Weights of a small GPT-style language model, trained from scratch on English Wikipedia: 23 layers.
Each number is 200 + 20 x the weight over its row's rms, rounded and kept within 0 to 999. Layers, rows and columns count from 0. The size before them is the row's rms in percent of the matrix's.

# k: layer 20 attention key, 128x128, rms 0.253, rows 52-63, columns 64-127
# q: layer 20 attention query, 128x128, rms 0.251, rows 53-63, columns 64-127
# v: layer 20 attention value, 128x128, rms 0.285, rows 0-40, columns 64-127
# o: layer 20 attention output (transposed), 128x128, rms 0.267, rows 0-40, columns 64-127
k52,098,212,205,200,241,205,193,191,227,205,174,194,209,197,201,183,212,228,212,205,202,203,228,226,190,226,248,213,223,204,181,248,203,206,227,174,181,188,195,223,223,203,181,205,185,183,156,172,181,194,220,187,156,172,204,183,191,206,213,219,231,217,173,179,218
q53,103,186,199,198,183,203,198,223,201,185,212,185,210,220,202,170,214,194,172,256,186,190,206,187,204,196,219,186,220,215,201,218,166,205,225,197,220,180,206,215,222,186,212,178,205,195,215,208,203,227,185,186,199,214,188,178,163,214,206,200,199,184,215,214,224
k53,108,206,212,197,233,205,197,229,225,186,177,200,191,213,222,191,212,211,217,144,188,182,220,205,222,179,185,210,183,185,191,194,188,196,218,175,216,192,177,223,239,236,190,207,188,228,182,209,204,208,189,183,188,212,226,232,195,165,212,195,219,238,220,223,170
q54,107,191,246,193,221,203,165,232,200,161,204,155,206,193,174,181,185,172,232,204,237,197,170,205,218,193,197,203,181,162,202,210,189,214,231,209,196,226,210,199,222,159,188,210,214,181,220,203,229,196,174,162,201,205,186,175,215,204,191,187,219,177,223,197,178
k54,113,255,205,229,237,205,197,225,213,218,206,203,218,214,184,211,236,215,221,186,183,226,188,199,200,170,213,225,171,177,207,238,200,220,188,203,197,178,168,239,219,208,237,213,180,208,201,205,179,183,183,166,178,205,182,187,193,184,197,171,243,190,178,191,188
q55,104,192,214,204,226,167,199,183,168,191,200,188,231,200,199,167,221,211,214,214,233,205,194,221,216,176,184,207,210,191,208,206,172,178,170,222,202,212,195,172,204,202,202,200,183,218,173,198,164,204,200,213,195,220,199,191,189,169,229,199,209,193,210,174,192
k55,107,206,177,178,200,225,223,217,217,189,212,173,166,207,220,191,220,216,239,219,207,230,186,236,190,234,219,191,194,200,241,200,172,176,178,202,189,218,186,186,159,190,200,221,220,218,214,194,241,190,205,220,170,177,184,256,203,208,210,191,196,204,158,200,193
q56,112,213,190,223,206,189,180,246,208,215,224,233,220,185,199,188,182,193,207,196,212,183,204,186,196,191,179,195,195,189,186,197,187,175,137,234,184,165,223,191,191,163,203,221,203,197,244,177,192,211,178,220,211,207,222,205,196,226,226,228,187,201,189,172,224
k56,111,192,187,217,229,204,230,184,162,171,162,212,186,211,162,209,233,184,174,176,210,195,201,231,198,211,177,203,178,197,213,187,204,202,194,171,188,190,207,201,222,220,238,196,225,194,200,176,226,184,190,199,189,194,176,210,238,224,146,222,232,177,218,178,222
q57,099,198,211,221,177,198,201,235,190,205,207,209,207,198,216,172,246,215,175,228,192,187,198,217,201,205,196,192,216,211,195,162,198,199,169,221,194,199,178,209,212,206,218,203,217,183,211,222,198,185,183,212,220,207,175,232,173,184,161,213,201,217,221,197,241
k57,097,197,168,220,225,186,200,171,225,208,199,235,166,190,209,204,176,205,221,209,192,184,172,197,172,206,213,220,207,190,152,196,189,191,212,211,271,178,161,159,207,218,219,191,187,176,179,203,222,203,235,201,201,195,198,182,208,202,210,196,201,206,177,180,229
q58,102,189,212,218,193,217,196,173,209,218,200,185,224,220,243,203,203,190,192,169,208,188,220,178,227,183,170,184,171,191,221,192,204,190,223,189,237,192,196,204,207,190,159,199,175,226,189,235,224,172,194,181,187,182,182,211,190,221,193,169,252,195,149,206,166
k58,110,168,200,243,200,166,201,219,193,194,232,170,172,187,207,191,184,168,183,212,183,199,176,205,198,214,171,210,205,200,174,213,177,224,184,219,183,241,212,206,180,204,199,181,233,215,218,198,187,186,175,174,218,185,149,197,171,203,192,212,183,212,195,223,196
q59,109,215,172,241,204,183,223,214,188,223,167,210,182,195,232,220,200,173,216,212,231,199,168,204,199,195,177,214,178,218,195,236,190,197,180,236,183,210,207,236,174,173,192,160,217,209,237,168,186,204,181,189,196,195,233,193,202,206,223,228,172,197,198,218,221
k59,110,222,207,171,224,162,230,199,202,205,174,222,190,202,174,197,207,172,198,208,193,190,205,193,217,199,204,222,204,215,225,210,208,186,227,236,231,207,176,241,197,205,201,232,191,192,196,218,192,194,221,197,210,192,195,236,184,179,222,226,210,227,192,179,206
q60,105,195,202,203,242,183,172,206,210,225,173,208,182,167,197,220,164,201,221,183,201,213,193,231,221,200,225,156,217,200,194,205,178,202,221,209,254,214,179,215,233,222,241,194,188,200,221,176,175,187,205,229,166,218,225,180,204,193,188,218,221,224,213,189,196
k60,105,210,221,186,193,208,219,206,205,219,207,185,197,165,192,211,212,194,215,208,222,188,194,195,188,192,210,218,234,190,196,151,231,184,182,199,193,231,208,199,213,200,218,182,230,183,201,237,221,205,207,202,194,217,204,194,248,191,211,185,233,213,192,191,173
q61,115,175,219,201,212,188,185,214,189,203,230,196,198,209,225,203,198,207,180,173,210,217,239,184,188,220,193,191,192,205,185,157,192,162,216,198,220,203,201,239,212,158,200,221,213,185,205,197,212,179,191,165,187,201,240,214,225,200,179,210,212,238,178,202,158
k61,108,185,191,208,240,181,182,211,227,205,246,226,216,190,216,221,200,191,228,216,184,221,217,218,217,182,184,181,201,256,226,199,206,213,194,167,199,198,213,199,188,196,227,195,186,234,164,181,209,174,210,166,203,198,192,202,185,195,216,222,193,194,198,220,204
q62,101,186,222,218,199,202,202,225,213,216,192,172,177,191,206,201,182,171,212,180,240,159,201,205,209,206,204,207,188,220,168,187,201,230,174,192,200,199,201,194,192,174,178,166,180,177,207,218,219,233,204,215,230,182,185,196,202,198,234,199,187,184,229,155,207
k62,105,186,191,214,225,172,193,224,217,210,214,203,173,193,185,198,166,155,188,230,198,172,224,226,191,208,178,176,181,177,195,202,173,205,212,223,236,203,218,199,181,208,166,214,174,193,210,213,221,211,187,194,212,182,188,167,228,198,147,173,220,206,203,175,152
q63,100,236,231,187,161,194,187,214,220,206,241,204,219,205,220,202,189,174,188,179,213,167,210,196,214,186,165,225,203,223,224,202,213,194,221,181,249,154,214,224,200,220,208,172,213,193,248,156,218,200,192,174,231,188,197,172,210,194,207,172,204,234,170,219,194
k63,098,210,195,221,214,203,185,234,153,219,205,189,189,199,183,195,194,223,189,175,193,198,204,180,181,217,226,211,200,212,207,209,181,208,196,159,166,181,194,194,211,165,168,179,203,209,181,226,220,200,181,221,216,190,211,197,204,210,220,207,231,221,230,221,205
v0,098,182,219,172,207,159,220,197,197,224,230,226,180,216,204,177,195,156,218,170,195,231,194,261,206,192,200,217,214,206,206,249,182,209,186,194,180,188,169,215,198,191,197,184,177,174,192,167,213,199,229,223,203,201,191,208,222,174,204,202,177,267,208,197,220
o0,108,183,202,222,203,172,214,188,192,204,207,158,194,212,213,197,193,194,200,202,240,196,182,186,198,176,162,218,194,202,195,205,218,204,174,216,219,194,176,182,218,169,163,217,191,230,156,214,181,217,179,201,182,175,197,214,190,199,182,205,188,181,158,186,196
v1,098,205,194,187,176,233,192,192,205,168,199,229,181,194,206,163,204,215,251,219,197,226,175,222,186,206,217,185,227,208,200,192,211,190,227,183,184,220,221,193,203,224,191,222,181,196,190,149,194,168,217,202,201,183,211,213,254,203,192,204,198,147,198,235,191
o1,104,213,204,204,221,200,195,186,222,199,180,225,181,185,197,168,200,192,196,223,213,180,214,173,227,227,187,192,208,238,201,227,195,195,228,182,217,205,197,220,181,193,194,173,206,212,250,199,190,199,194,197,171,220,191,197,181,197,213,238,198,215,215,231,211
v2,098,167,212,188,195,226,202,174,173,163,164,206,200,188,222,211,161,167,230,200,203,204,226,221,193,210,181,216,205,251,225,203,209,196,209,196,202,191,218,213,207,191,193,207,201,179,219,194,187,238,217,195,199,214,179,208,224,221,217,205,157,219,185,199,213
o2,099,161,182,227,208,166,239,203,171,233,210,197,185,194,198,182,210,184,178,208,190,195,192,174,184,170,210,188,212,187,177,210,235,182,189,196,187,178,237,171,186,238,216,184,200,208,206,179,200,180,205,166,208,172,211,235,169,201,184,230,222,207,217,192,222
v3,105,218,217,193,185,212,210,222,158,169,225,198,196,216,253,199,196,216,204,191,174,195,226,199,178,194,195,189,211,196,205,178,227,203,249,162,187,226,206,200,215,208,182,192,172,202,165,190,240,219,177,199,223,194,204,215,239,212,189,162,215,171,188,213,204
o3,098,223,183,182,204,211,197,207,192,176,180,212,178,171,200,200,208,218,188,198,221,195,206,208,215,200,223,201,248,209,231,233,213,158,224,231,170,198,203,213,192,221,208,187,201,199,209,204,238,203,186,173,218,196,213,216,197,183,214,239,157,260,173,188,197
v4,105,159,207,228,192,200,180,206,185,208,196,227,184,197,218,205,209,170,188,162,200,216,210,204,255,183,217,172,196,198,206,247,195,219,174,207,199,184,160,218,226,221,201,189,171,208,193,227,188,210,206,205,195,220,162,203,196,195,159,210,196,228,187,207,180
o4,106,183,190,213,205,161,234,163,213,228,190,198,223,214,226,207,202,202,202,199,215,211,189,179,209,192,226,192,208,190,164,194,210,206,209,231,195,205,224,204,161,188,156,202,182,201,172,202,205,198,181,227,199,193,204,182,244,215,203,181,187,174,201,178,228
v5,095,210,192,221,203,201,207,154,176,235,182,216,174,169,197,193,179,204,198,223,220,227,187,197,164,194,216,187,215,184,185,198,185,215,205,157,219,234,202,201,166,203,199,226,238,184,226,175,200,219,202,186,212,185,194,203,200,194,220,203,204,199,235,187,226
o5,093,193,191,243,247,177,216,196,176,201,163,211,190,189,194,208,205,212,217,205,218,194,229,173,190,202,228,212,208,214,206,207,180,190,176,168,201,185,221,221,211,207,170,216,178,213,177,193,219,150,185,194,178,235,180,176,202,194,168,191,184,193,198,203,176
v6,086,226,199,194,221,190,190,185,197,181,197,221,216,188,194,203,235,205,179,218,192,209,216,166,181,210,145,174,210,215,197,171,209,185,183,210,215,238,209,178,199,181,212,191,185,182,195,198,228,188,206,174,170,171,214,167,200,189,204,234,195,165,197,202,214
o6,087,205,159,204,225,184,198,215,196,219,187,206,217,181,167,213,193,213,207,228,216,208,181,221,173,220,148,188,197,202,193,247,173,168,233,194,196,196,213,207,196,249,219,201,211,194,238,198,187,192,184,165,197,203,203,202,194,190,201,183,195,189,205,207,176
v7,096,192,220,210,217,159,166,217,240,182,201,210,195,191,175,182,189,210,194,210,195,193,231,169,180,236,207,167,223,222,231,173,227,194,192,220,166,146,212,216,196,200,228,208,189,163,219,196,222,210,226,208,229,210,192,211,182,194,174,190,216,208,235,174,205
o7,095,199,181,195,233,210,191,234,201,222,181,182,176,213,213,192,184,206,176,221,185,174,181,226,219,217,193,221,183,191,178,182,223,220,201,213,219,194,180,191,210,185,189,199,214,194,182,189,161,219,173,174,199,188,208,205,156,163,195,184,213,205,199,228,196
v8,086,233,187,217,208,216,215,215,163,174,230,198,232,174,174,196,210,218,206,192,208,232,196,178,179,178,206,188,216,204,217,186,226,178,184,197,202,204,252,230,195,170,155,192,200,179,184,216,195,202,186,160,209,193,229,211,180,205,208,207,227,172,197,212,214
o8,086,219,201,211,180,187,171,254,175,169,183,184,213,197,186,194,188,208,184,187,184,182,175,205,187,219,191,226,216,180,202,232,179,211,204,163,200,185,195,226,215,178,250,211,220,219,208,173,209,237,194,192,190,223,206,189,193,191,183,252,179,224,158,202,175
v9,095,201,183,234,199,175,177,204,159,200,207,192,188,168,156,214,187,212,173,179,208,219,199,209,177,183,192,170,217,215,221,188,209,170,211,182,174,216,204,205,211,222,199,209,178,243,224,192,169,220,194,201,213,183,167,167,212,188,191,228,208,220,205,243,199
o9,096,172,211,210,203,215,170,187,227,212,193,244,206,217,216,168,191,194,241,189,196,162,159,195,199,169,188,201,178,193,188,217,195,121,212,185,225,211,197,219,227,162,209,192,194,188,201,193,181,176,197,235,196,216,187,191,203,181,223,201,184,201,192,226,228
v10,098,171,196,169,189,189,192,197,200,205,225,195,204,168,178,193,187,172,203,215,199,206,210,231,230,224,194,203,254,208,178,207,168,207,204,156,171,185,219,239,195,186,234,190,221,207,213,186,221,200,180,182,245,196,209,211,222,172,191,207,211,217,162,205,195
o10,107,205,240,200,188,175,202,197,148,227,176,201,189,207,218,221,200,232,206,134,222,184,194,234,192,200,160,182,209,200,206,198,172,192,179,193,199,201,178,205,217,185,188,198,156,193,201,141,199,222,198,205,202,211,188,186,187,228,169,219,202,192,219,200,219
v11,102,234,210,221,222,170,200,217,200,180,205,224,161,224,213,207,194,203,219,154,189,213,172,200,210,183,230,188,201,192,212,185,199,199,205,172,186,209,228,198,204,206,181,152,188,179,220,205,199,180,192,207,185,209,205,208,220,185,193,172,220,211,218,179,176
o11,104,218,198,186,227,210,187,221,209,154,207,240,223,213,211,197,201,212,169,203,198,198,206,188,196,209,196,194,179,179,220,211,192,199,231,204,199,173,210,233,217,179,186,198,196,186,216,214,164,198,187,188,188,218,193,210,178,191,169,206,212,217,195,168,203
v12,098,204,207,214,199,149,219,173,207,194,164,193,224,190,220,223,226,181,216,190,181,204,194,223,205,178,205,175,206,197,194,171,203,185,209,186,175,152,201,229,220,191,207,204,204,211,171,189,232,188,227,220,190,195,172,180,197,158,174,191,199,181,175,181,213
o12,104,183,158,222,205,167,151,191,187,161,211,197,178,203,202,197,185,224,221,212,204,194,213,196,234,211,202,178,196,203,184,181,180,216,220,211,166,223,208,186,213,194,201,173,201,198,184,203,209,210,189,208,216,184,170,229,194,221,176,228,180,189,227,228,249
v13,092,209,193,194,214,186,251,178,194,207,211,218,172,206,179,216,232,217,215,187,193,175,221,187,163,201,214,238,198,175,243,202,221,192,177,181,198,184,221,173,203,145,160,201,186,202,174,210,183,209,172,217,213,201,197,239,194,217,196,203,233,173,183,189,227
o13,090,169,212,233,187,213,183,231,176,226,228,213,191,215,220,159,185,194,175,209,217,214,248,237,211,237,236,215,183,210,228,228,190,197,224,183,179,202,213,188,212,210,241,191,217,191,239,189,202,210,219,175,197,215,205,199,196,161,223,150,214,210,187,209,176
v14,086,200,224,199,191,244,178,221,164,194,189,125,200,245,227,160,220,210,229,196,207,208,225,181,204,198,200,207,215,184,188,184,187,171,231,203,218,197,197,213,151,183,215,202,193,227,194,185,178,222,187,188,175,193,176,222,205,195,203,227,218,197,187,211,212
o14,089,221,170,180,173,179,181,231,211,196,183,192,200,203,186,203,222,189,183,177,230,216,224,169,217,216,203,208,236,198,190,202,184,221,185,197,203,207,209,210,201,224,182,197,194,172,189,171,227,211,200,223,253,183,181,201,198,217,184,211,193,199,170,223,176
v15,101,209,195,193,211,167,165,227,213,172,185,209,149,171,200,207,165,199,192,189,200,237,191,186,227,215,207,205,212,189,225,200,224,219,164,164,205,209,218,217,216,206,193,200,198,182,212,189,229,207,177,186,173,196,191,178,194,163,207,196,222,195,194,209,176
o15,098,207,175,217,201,195,220,201,196,194,185,244,212,194,190,210,202,225,180,213,181,172,190,221,182,217,190,240,165,191,189,203,200,191,199,197,221,212,187,185,178,157,210,185,179,213,199,186,195,174,215,223,191,188,188,189,195,214,189,189,195,197,190,208,214
v16,097,215,203,223,210,190,188,216,209,200,210,206,200,218,180,221,175,177,214,206,180,183,211,176,204,205,202,192,171,193,215,225,190,179,178,197,218,176,249,200,207,189,208,165,199,195,170,180,200,187,200,185,226,177,152,228,234,187,222,219,185,235,194,202,198
o16,098,204,219,190,178,208,192,194,179,207,198,200,208,184,206,183,205,255,191,185,181,220,199,185,202,193,194,201,214,166,196,235,226,197,207,208,204,211,217,189,199,222,224,211,201,189,194,192,199,163,198,185,231,210,235,200,225,166,207,189,226,211,228,190,203
v17,095,207,223,219,180,186,168,190,197,168,219,247,204,199,168,208,171,216,228,168,217,212,182,195,228,198,207,189,170,197,245,175,200,186,178,200,191,201,168,206,208,181,206,172,190,222,197,178,219,184,225,220,218,198,204,195,229,185,215,219,200,184,178,161,179
o17,094,205,197,211,235,206,181,137,211,209,210,198,194,217,187,210,197,231,194,156,190,202,197,224,227,196,152,178,194,214,198,186,233,183,197,206,155,176,190,200,177,198,185,233,199,207,183,198,191,205,208,229,171,201,220,209,217,207,208,216,243,221,207,216,175
v18,098,176,181,200,170,219,199,219,221,232,224,177,189,195,200,175,190,195,202,191,193,212,216,218,191,191,185,200,171,195,185,208,206,202,189,217,181,201,213,179,193,169,202,210,202,185,185,216,210,205,194,214,212,191,184,172,167,226,187,226,229,215,200,227,150
o18,102,201,195,221,165,210,182,158,186,221,159,178,214,170,195,183,198,203,221,186,208,192,177,176,198,166,179,210,196,184,186,226,201,184,165,189,181,211,182,213,139,168,167,205,196,191,177,222,196,224,228,185,199,172,210,241,199,182,205,198,181,177,207,176,170
v19,104,214,225,170,191,184,208,211,194,216,226,184,201,211,197,214,234,210,207,204,188,208,193,195,162,169,210,192,180,184,197,169,220,201,195,195,213,234,183,185,174,210,162,189,189,198,158,135,183,218,189,225,173,242,207,213,209,209,201,214,186,193,224,177,219
o19,104,174,235,170,214,238,198,201,209,179,202,220,197,198,185,180,214,192,212,207,185,178,252,187,201,224,194,211,200,211,224,216,236,208,201,167,174,195,178,220,201,202,198,214,222,237,221,237,220,191,212,209,229,191,215,194,188,188,233,184,183,215,182,183,218
v20,091,202,150,172,178,199,219,191,215,188,198,184,223,201,199,228,231,219,181,192,218,229,199,197,178,184,191,159,175,178,197,180,195,169,204,220,187,218,181,216,233,188,200,187,207,203,167,198,173,216,201,185,159,190,236,227,218,197,230,205,205,204,205,226,207
o20,092,185,216,210,205,164,186,214,208,185,206,201,181,172,180,182,214,189,201,170,189,184,235,192,203,193,200,136,182,186,217,185,226,186,228,145,190,194,165,219,211,220,206,205,206,156,181,218,188,189,224,189,230,206,183,202,191,201,196,202,151,216,180,196,207
v21,111,216,219,218,203,175,221,208,200,203,204,196,177,214,206,199,190,181,206,191,210,156,213,225,244,218,184,220,202,164,208,227,203,242,200,183,167,217,190,187,206,232,181,192,192,191,254,182,181,182,201,187,180,187,166,214,179,217,215,195,191,187,200,189,217
o21,103,168,182,184,187,180,215,177,218,247,183,234,221,210,198,210,190,214,215,211,223,221,227,183,179,198,203,238,176,207,197,202,213,203,206,239,224,220,191,192,216,191,192,178,175,157,193,217,199,172,214,176,180,188,188,200,223,170,200,190,196,227,191,176,206
v22,100,202,201,192,221,193,238,188,222,209,178,184,209,193,223,170,182,182,177,193,186,171,169,178,212,158,225,207,166,204,210,209,178,233,199,198,191,197,192,252,204,179,186,207,219,210,222,212,190,187,228,229,198,226,186,230,239,219,240,129,197,180,203,215,190
o22,095,200,197,199,203,186,181,169,240,180,220,190,202,230,185,176,201,223,195,198,209,170,199,208,192,186,263,172,169,196,200,215,180,203,203,169,199,191,209,211,222,236,195,183,194,202,187,216,214,203,194,180,209,184,233,196,190,212,201,238,210,185,223,187,211
v23,092,212,171,233,199,194,218,196,226,215,211,198,211,182,185,260,190,253,179,184,180,217,220,209,206,199,211,189,141,214,156,189,208,233,187,185,188,203,180,186,194,199,182,213,213,194,185,210,200,214,213,219,213,187,220,169,158,158,227,200,185,183,224,184,237
o23,093,174,202,212,203,232,187,169,175,187,210,177,192,190,162,213,210,209,221,243,185,218,193,173,190,183,178,211,196,185,193,197,216,188,195,198,266,192,190,208,182,181,218,186,222,199,209,232,190,171,193,183,193,200,208,197,230,229,251,206,237,214,206,222,210
v24,098,227,171,184,225,193,169,225,189,146,228,237,189,219,169,193,205,211,207,220,227,194,200,201,185,210,180,180,217,197,160,198,213,187,200,219,228,192,201,229,216,165,223,208,213,210,202,195,180,202,172,211,205,201,240,150,195,202,211,196,227,163,221,187,184
o24,098,239,202,193,195,212,220,205,237,182,203,235,155,202,206,241,191,191,187,203,185,154,179,198,202,218,168,163,175,191,189,207,197,211,189,202,200,170,217,210,193,162,213,204,193,203,211,206,188,198,215,204,205,247,222,211,211,192,224,252,161,191,199,165,193
v25,105,208,186,206,177,214,196,226,226,183,209,184,219,194,184,226,207,218,186,190,187,215,177,182,196,187,205,160,174,203,206,173,203,191,195,200,208,195,173,209,206,193,214,205,213,167,211,182,205,161,166,176,193,185,216,157,244,236,253,227,202,182,219,160,194
o25,103,181,202,174,223,216,205,212,240,187,215,202,181,193,213,203,198,209,211,205,180,207,232,181,192,184,168,175,247,206,203,155,204,179,203,197,193,197,185,171,199,197,249,195,206,187,208,199,206,220,197,196,179,205,236,195,252,194,193,208,211,230,214,183,184
v26,090,227,208,188,203,193,185,212,183,172,234,188,171,201,217,177,175,195,208,197,215,169,205,203,203,227,218,221,192,206,239,211,191,206,207,191,204,197,190,186,174,223,181,228,214,200,173,177,211,190,218,198,189,198,190,194,167,204,187,198,165,217,152,196,195
o26,090,178,200,168,171,197,245,181,217,192,237,198,204,194,211,205,180,180,223,204,176,197,182,200,191,226,180,225,236,199,239,197,195,217,207,199,195,194,193,230,206,192,180,182,178,236,192,220,190,185,185,206,231,216,209,219,188,174,173,217,195,206,231,206,220
v27,099,208,178,220,188,213,210,197,199,185,204,204,230,196,220,219,173,198,169,156,185,215,187,181,134,165,186,185,189,193,216,208,179,239,165,183,207,193,220,235,181,201,204,195,176,189,197,204,193,200,190,188,171,214,206,167,208,201,197,232,228,208,162,198,195
o27,098,171,172,192,233,223,177,203,192,182,201,220,181,196,202,183,235,183,184,211,203,196,213,212,197,176,175,167,181,213,190,200,168,183,189,193,173,179,178,168,189,220,168,175,208,216,193,225,181,200,217,229,203,222,178,189,197,195,234,218,218,210,176,142,198
v28,093,217,253,202,227,190,188,189,220,186,144,183,236,211,221,207,205,199,212,161,176,207,187,216,254,200,223,196,192,166,218,166,188,206,220,162,173,192,211,208,228,176,233,195,208,186,203,203,206,205,193,209,204,190,213,219,205,195,188,183,193,186,208,190,162
o28,094,197,191,193,194,186,209,188,211,202,226,176,163,193,175,179,175,169,206,178,197,207,204,155,211,216,209,215,192,214,148,193,206,216,189,200,182,228,196,212,202,214,196,210,193,206,210,166,183,186,177,225,166,177,195,195,190,216,186,211,192,208,216,168,213
v29,097,192,204,198,211,204,196,217,234,172,208,172,166,187,231,217,167,213,186,234,194,181,199,197,238,219,206,203,151,210,217,223,207,222,184,146,191,220,210,223,183,187,188,222,181,213,174,172,184,223,170,194,220,193,201,202,173,229,175,206,200,190,213,217,203
o29,097,218,252,208,170,181,197,200,184,221,179,197,196,195,182,200,216,177,193,196,216,182,163,199,158,212,174,225,226,197,174,213,177,194,195,188,167,178,172,198,212,198,199,219,197,180,210,218,197,173,211,179,224,162,202,197,183,194,194,215,214,197,211,207,201
v30,099,201,181,194,202,190,156,248,228,180,185,206,214,196,241,198,235,204,176,204,193,229,199,199,200,159,206,222,201,195,193,183,191,140,210,193,185,251,206,180,212,212,220,206,172,202,205,192,177,184,189,197,197,174,209,223,222,192,200,203,219,236,207,203,226
o30,097,221,229,226,191,202,198,239,200,194,188,188,171,168,219,175,219,194,223,194,208,220,205,200,201,208,241,192,203,229,206,194,225,186,186,213,189,164,215,245,227,203,202,172,209,196,231,202,197,212,224,211,227,191,178,186,212,195,183,191,230,186,146,177,196
v31,087,190,169,208,192,198,221,182,197,189,189,215,211,206,208,200,206,199,221,244,170,200,210,214,211,210,189,206,211,217,202,230,235,223,201,187,215,174,219,192,178,178,194,197,216,197,212,162,215,214,196,217,168,198,191,203,188,188,193,229,165,189,189,207,240
o31,083,202,209,220,223,175,183,181,226,211,193,214,230,201,203,229,183,203,225,200,187,180,222,183,166,225,201,214,212,231,164,178,190,231,214,221,209,230,175,199,220,198,184,246,188,207,179,164,217,203,202,212,226,160,183,234,210,174,210,221,220,228,206,189,198
v32,097,205,205,211,209,153,195,168,204,185,172,178,196,190,216,192,203,197,189,214,211,204,193,199,163,232,162,224,214,203,183,173,199,219,208,200,214,193,193,194,197,176,236,207,212,179,181,201,197,204,187,164,186,207,224,185,186,190,152,214,188,196,178,240,186
o32,092,194,193,214,166,170,227,223,200,171,206,205,174,206,202,240,190,168,195,218,229,170,193,237,194,194,163,199,175,191,197,186,193,227,186,180,197,249,225,230,215,195,211,192,209,192,223,191,176,180,218,214,201,184,173,218,182,200,214,186,254,227,189,213,201
v33,088,191,220,229,179,201,195,190,180,199,225,198,257,182,209,181,212,242,202,235,180,213,152,200,220,194,188,221,199,218,220,207,196,176,173,179,221,178,200,181,188,231,173,187,186,212,203,191,172,200,176,205,184,200,256,204,201,188,184,186,184,204,217,206,210
o33,091,234,216,189,206,194,192,214,226,174,198,194,199,163,214,218,165,206,234,213,204,239,235,192,202,197,202,180,192,135,209,176,205,222,188,158,185,194,220,184,199,199,170,196,221,220,200,164,210,212,156,198,217,171,200,188,187,210,203,205,216,190,202,191,179
v34,102,221,182,227,210,201,198,228,178,183,167,193,186,184,230,215,217,206,212,201,171,229,198,191,182,206,194,176,175,170,215,188,198,187,216,224,174,197,178,181,220,192,195,169,214,229,211,175,263,220,190,206,233,201,207,203,195,252,192,174,230,182,225,174,199
o34,103,192,217,181,239,208,155,217,205,183,195,203,213,195,192,185,192,196,212,184,188,211,223,206,185,187,194,245,199,215,172,185,179,219,197,214,216,171,196,235,178,189,203,213,222,188,176,192,225,217,180,195,204,224,229,205,193,210,193,186,190,219,206,231,198
v35,092,215,189,213,219,215,214,190,198,209,212,210,217,186,217,215,230,186,206,179,223,238,200,213,208,199,179,234,207,191,203,203,212,212,230,209,223,222,177,195,223,192,195,198,215,202,192,205,230,160,201,172,197,172,204,217,231,231,204,205,195,201,202,213,202
o35,091,180,209,205,204,179,211,212,205,185,207,201,225,213,231,187,193,200,201,219,189,180,195,213,192,195,215,191,240,203,226,226,189,167,182,219,191,219,145,186,218,210,206,198,200,169,193,212,214,202,180,227,202,241,180,212,228,183,193,196,197,174,196,182,221
v36,101,204,207,219,198,167,210,209,187,185,202,207,201,140,228,186,206,188,236,210,206,189,202,206,190,210,163,210,185,186,177,190,187,174,213,203,222,212,207,197,209,203,193,217,182,220,225,192,201,179,177,208,201,210,219,227,187,211,184,225,166,227,204,179,208
o36,101,194,224,243,205,203,214,218,230,227,241,178,208,190,188,173,216,225,231,208,179,168,215,222,179,174,212,205,198,207,227,190,225,238,176,217,226,200,209,188,189,199,209,199,208,218,225,168,195,196,193,167,225,197,169,211,202,189,203,194,195,179,268,192,183
v37,088,201,228,177,210,202,174,172,212,234,180,174,199,210,237,211,172,213,201,240,162,203,210,205,208,197,216,170,199,210,227,209,187,180,250,187,183,238,163,204,192,214,182,210,197,194,195,181,204,189,198,211,207,185,214,166,217,225,230,194,207,205,186,211,191
o37,095,183,203,192,211,205,187,193,214,169,191,206,219,174,188,266,207,181,199,249,210,194,239,196,206,208,180,150,198,214,253,173,194,169,203,192,227,207,195,180,199,225,182,204,178,180,197,202,195,210,192,220,208,187,216,226,166,193,208,214,219,212,216,243,220
v38,080,189,209,232,191,188,198,211,189,197,173,189,183,229,200,190,217,227,221,209,222,182,231,171,211,179,203,211,241,201,198,209,222,273,207,181,205,205,176,217,181,196,210,188,208,174,207,202,186,185,222,186,203,151,219,187,208,213,166,219,145,182,202,202,227
o38,075,227,176,157,211,172,208,194,251,183,223,166,209,227,188,208,197,204,155,226,228,195,216,202,177,228,205,208,219,215,179,179,205,219,226,220,199,217,184,213,233,215,203,200,186,194,233,203,216,181,243,199,177,193,171,219,241,196,193,227,220,219,169,198,181
v39,096,210,207,175,185,193,170,231,221,214,188,203,186,240,181,192,187,193,179,184,187,201,211,242,191,193,183,173,165,210,213,215,204,210,181,223,211,164,224,191,182,194,211,189,206,208,197,219,149,221,168,165,178,208,199,197,201,200,258,186,204,202,196,190,214
o39,089,163,188,184,187,235,251,225,197,240,222,199,199,238,220,208,198,197,178,178,206,205,174,191,227,204,168,192,176,201,222,221,191,205,201,201,197,209,199,191,183,213,205,222,156,207,204,238,213,194,234,208,233,205,212,186,206,208,205,219,199,190,165,204,205
v40,102,203,182,201,185,209,193,205,160,230,187,208,204,218,198,200,227,203,205,209,209,238,215,196,207,200,219,227,210,199,241,190,203,213,220,158,211,199,209,230,191,183,181,198,185,202,205,188,220,189,198,228,238,194,212,169,226,217,200,207,196,224,229,251,238
o40,102,213,202,197,216,232,193,213,186,155,196,146,190,195,202,206,207,223,192,207,208,193,217,189,183,226,204,213,191,186,194,207,146,167,220,183,226,165,197,202,194,189,188,222,157,203,197,191,202,226,212,206,210,209,201,210,211,223,217,181,193,207,176,195,225